{
  "n_layer": 13,
  "d_model": 256,
  "n_head": 8,
  "n_kv_head": 4,
  "head_dim": 32,
  "d_mlp": 896,
  "vocab_size": 2048,
  "activation": "swiglu",
  "norm": "rmsnorm",
  "norm_place": "pre",
  "norm_eps": 1e-06,
  "positions": "rope",
  "rope_base": 10000.0,
  "rope_fraction": 1.0,
  "qk_norm": true,
  "attn_scale": 0.177,
  "bias": "none",
  "tie_embeddings": true,
  "parallel_block": false,
  "init": "orth",
  "init_std_qkv": 0.0312,
  "init_std_o": 0.0,
  "init_std_up": 0.0312,
  "init_std_down": 0.0,
  "optimizer": "muon",
  "lr": 0.0112,
  "lr_mult_o": 3.0,
  "beta1": 0.95,
  "lr_head": 0.00743,
  "warmup_steps": 90,
  "schedule": "wsd",
  "decay_fraction": 0.774,
  "decay_shape": "linear",
  "final_lr_fraction": 0.0,
  "batch_tokens": 131072,
  "seq_len": 256,
  "doc_mask": true,
  "train_tokens": 542200000,
  "steps": 4137,
  "dataset": "wikipedia_en"
}
Each number is 128 + 32 x the weight over its row's rms, rounded and kept within 0 to 255. Layers, rows and columns count from 0. Numbers have three digits each. The size before them is the row's rms in percent of the matrix's.

# layer 4 attention query, 256x256, rms 0.151, rows 214-255, columns 192-255
097:137158090153107137071141144156126158142060156071107134143114112177170227157121121074185106102097138111095127220082110136160196154079060156121127164123091139114128080178066097101144123084106108
090:151112109158167121146147153157162127061106107080148095119138125071095185162127118075132173160100122075121164142093140069126101096210118134118182154127103110120162136131117131132169158145107055
096:165132151108134158169119114151137090096128111067142146120116109090185174143062130150116206079167125125141119136147116156188149138205170129119190139077181105176151135106175162165094118137146109
100:127178149123142136113104119101130204144123147165169131097159097207096105134163130119103121198113136124130131118185142111101126112141130077129161165144150095155124158153134066109172124071173169
109:146146137094112090139078145135083160112135077157149184169068133120148105084117130028090102129098153115140162124099127121121129132105105126165141154129063106099100127135114147101150094117098096
108:115176128097165132169083112143128139070134124157114080168116131199154174129042129129165140127129126114099155187169129158099130130099126115106153115175111100160135127114090169120173139122136152
122:138155116083070084097134096108124081163165171138123130106109118095107160091117178153104117098103117110132150114101127123143089107113137124077151093099104145089117146135104151106128129052116088
104:114147089095130152092095135155091123076148161128130181177136100125164166128125091146185103104106135104223110124128101142148097116128048105100151118117169149147129138130087133082050093176107201
114:075136140111134103114082076105121084120176089117148179168140067112081148182108125163131119080123190174169082166149169107105135121138170111135088114117125148153109121154145142075162117164162166
121:102125140168118136143097104147171102159076143129092167169123144122132120153144121111165150126088133124124177100159122171117126102131140091120097075140147142114124148148092129142134148152182157
072:181128041046116106077154174146244166138146090116130117092117114120107133108064175134101155126079126105154130131067151121094148167072127130143131107097154120121094184134148147152094120154103086
099:115109131114127158096169194128120136107140188170086159082133127144148137068112104144167136150114103140119154160175125089149063082093065153145203169120155082135184093090143151100175069109076171
105:100109081135135139136139138130123161127117089147120117113089154137159194128148140160057177152123127123129142159189156091080177149186159096102171065067211159183151132111180163092175100085090113
089:128124155152104097126099105141157126147154151142147148132112175081181086182135146149135140077169185106170134120128135051129113116137121131080097098126109191128138127122181167110177087173203114
091:095132139152129196142107124119139137128118110149172158132123140118132098079168160161069141120132106106174098134163168136130180084157166086138145120162148121058031138165169135157105069145125150
100:102169096087180098079165170162167091204176131164089147140155127099156148102148158139156077094156077183118121147167120139104109168135183152124114133113152137143136104087044108096152110142179158
092:114086104135030106118070119114164126168103093118182106203144091141081126146142094077120150106164132138114190104148120111156118133133099120118111132158076113136133126108150058093166116125114133
078:127137090145171127146172157106111132131106114161114139096161217089136070080115188143153112132092125189194073114144140113134150139147154149084119133111152123175116136153103186080073116083116121
101:105134152125147082117088113126168174138105150135131077158120125146125067148131147165138127101110143172116142152103118145117156134044144121107113157167131119079132138119204132163100163176148154
101:157081138082161201097132148065185123102104132184119158167143163133101083067145130101133196113168112151152170148093158106128111128127111132123147142150080120132184163125153040165122109159155131
107:092097122145071116146149156102110131158138160125188090089114112144087112114170126119189109146156110117122157155146120130176097215083114135160173124105134103094146142100130143115144147102068124
107:136141091075085175131152101129140100145129146141122151126130132117132123123179141102119173135110138163136146104173150038126141108065106171125134112099164107126135108169128126169130133135167163
108:123153142141139178090132103141124133114189166084177150074103138110133137120139117091133124159117170121094132130124177146123138085164129118115148129093073113161115117156172138115188182144109200
112:156100152144144133105127144128123158155149129126119139121111129109183120139137087149118135211092081114079205100111072075161126127084143104110132108145115137126174207063100132084114155152153111
104:141114150139145170170141131143100077099138101135159090128152126125185193167184119107095143170132118127094145142157125110135188123100171104138163084138126092093129102109098128143136171111160106
101:155124129115130137088117151065131186168114143081116136055115154123120124130162117134108152118206119095100114174112159100122187119099086114140115197105139089090132116093138098111076105129058084
091:132156143133122165159220161091149111171143151204115101105163127082142095178135148197124127118142139209108141153196143029081163085150108078139137141126108108092195158086078133065090122124111162
073:102110188120145139111151068096119159116158137166135141073086110088153115070084125180101158143116132112067150107174092044105132135129147115135175106148136108106098175110055151092117110074124129
083:159168087185173159108154141142122156223112176205142122099104111093115151212085166149102126102124094173096072074092147154150169158121092089049164062106113107167147166059100147131086144094128174
091:136117120175168090131112101085175077152103092123098152142088091116103169199173139067074157149115129062159091133067108141112086165072129166108105131118122206211094107116094081107147157084143107
089:089092106116158124168142111078163048168132140170069106147128127121114167133194137193156129145114105142153182178090110116073172144115138133148131122100121101143098023132181204200095108154096139
097:101081098146159145159096161185083159109138130120133131127063099138098142096223086075121171185186092100065164133079079137100138131165086152175133204167073174131171142081085171149130077140150084
094:144170112113205124118152129138162127145075109126100130121092139130129192169151152163090120133135149149129172098149168137236103199161154131161074075107132104171160177149094144117122129102128068
090:194125113133137144163138203094097155158109150104119124104137155146128166173143102122117150141117145081125167134117111096123104102152143151159189091090141123115103060149069110109133160058070147
108:176122123164163147112156175108136114104093129102110153157078128111140178130123120123110139169187180106144172139084154151143093143113165140123128092091133128134213042155137134195151151187162111
110:076154177119118144148129103086137091128104168050162177097130065202110143139125137125104171122123134122122091094096087130120166114150180099112105116132137104143128121186116120086107163132160150
113:195127111157202106097110130120158130161176114153169152106169112086154166169062176165123091182116127132104135154100115128121153182107079152139106178058105133107110109141101143186129068159147123
109:169132156159144090137130147096136124153161147124066129136124133119116138150141120124124119099131151109088129117127140142116073043142143162142124096110105114192054104128080156136137150173123133
110:131141113112098179126144168139080134130127131151148122118126144105131128152132081108144077109102153121062157120092144095161141121133098066132154093081109119136068136102080076096103142124051087
120:178137132191127148132140103141134123145140118093116174167142120086104096157094135107127145126146140083202111140111205151099117140128160159072147149118145147131128105191203179125134189099089099
102:151084152129131116121077113154113098115108142087183139124124172170157140191107138135124175125133154110120167100140141131128123074068116122115093112071091163131131133167134109122084120161122163
136:113096129146154144184123085102140111092131155109143168129149065170154128103132109136114141134118169105133105103148108217146159095136134135087087095111153134196148091157184138159170188152113146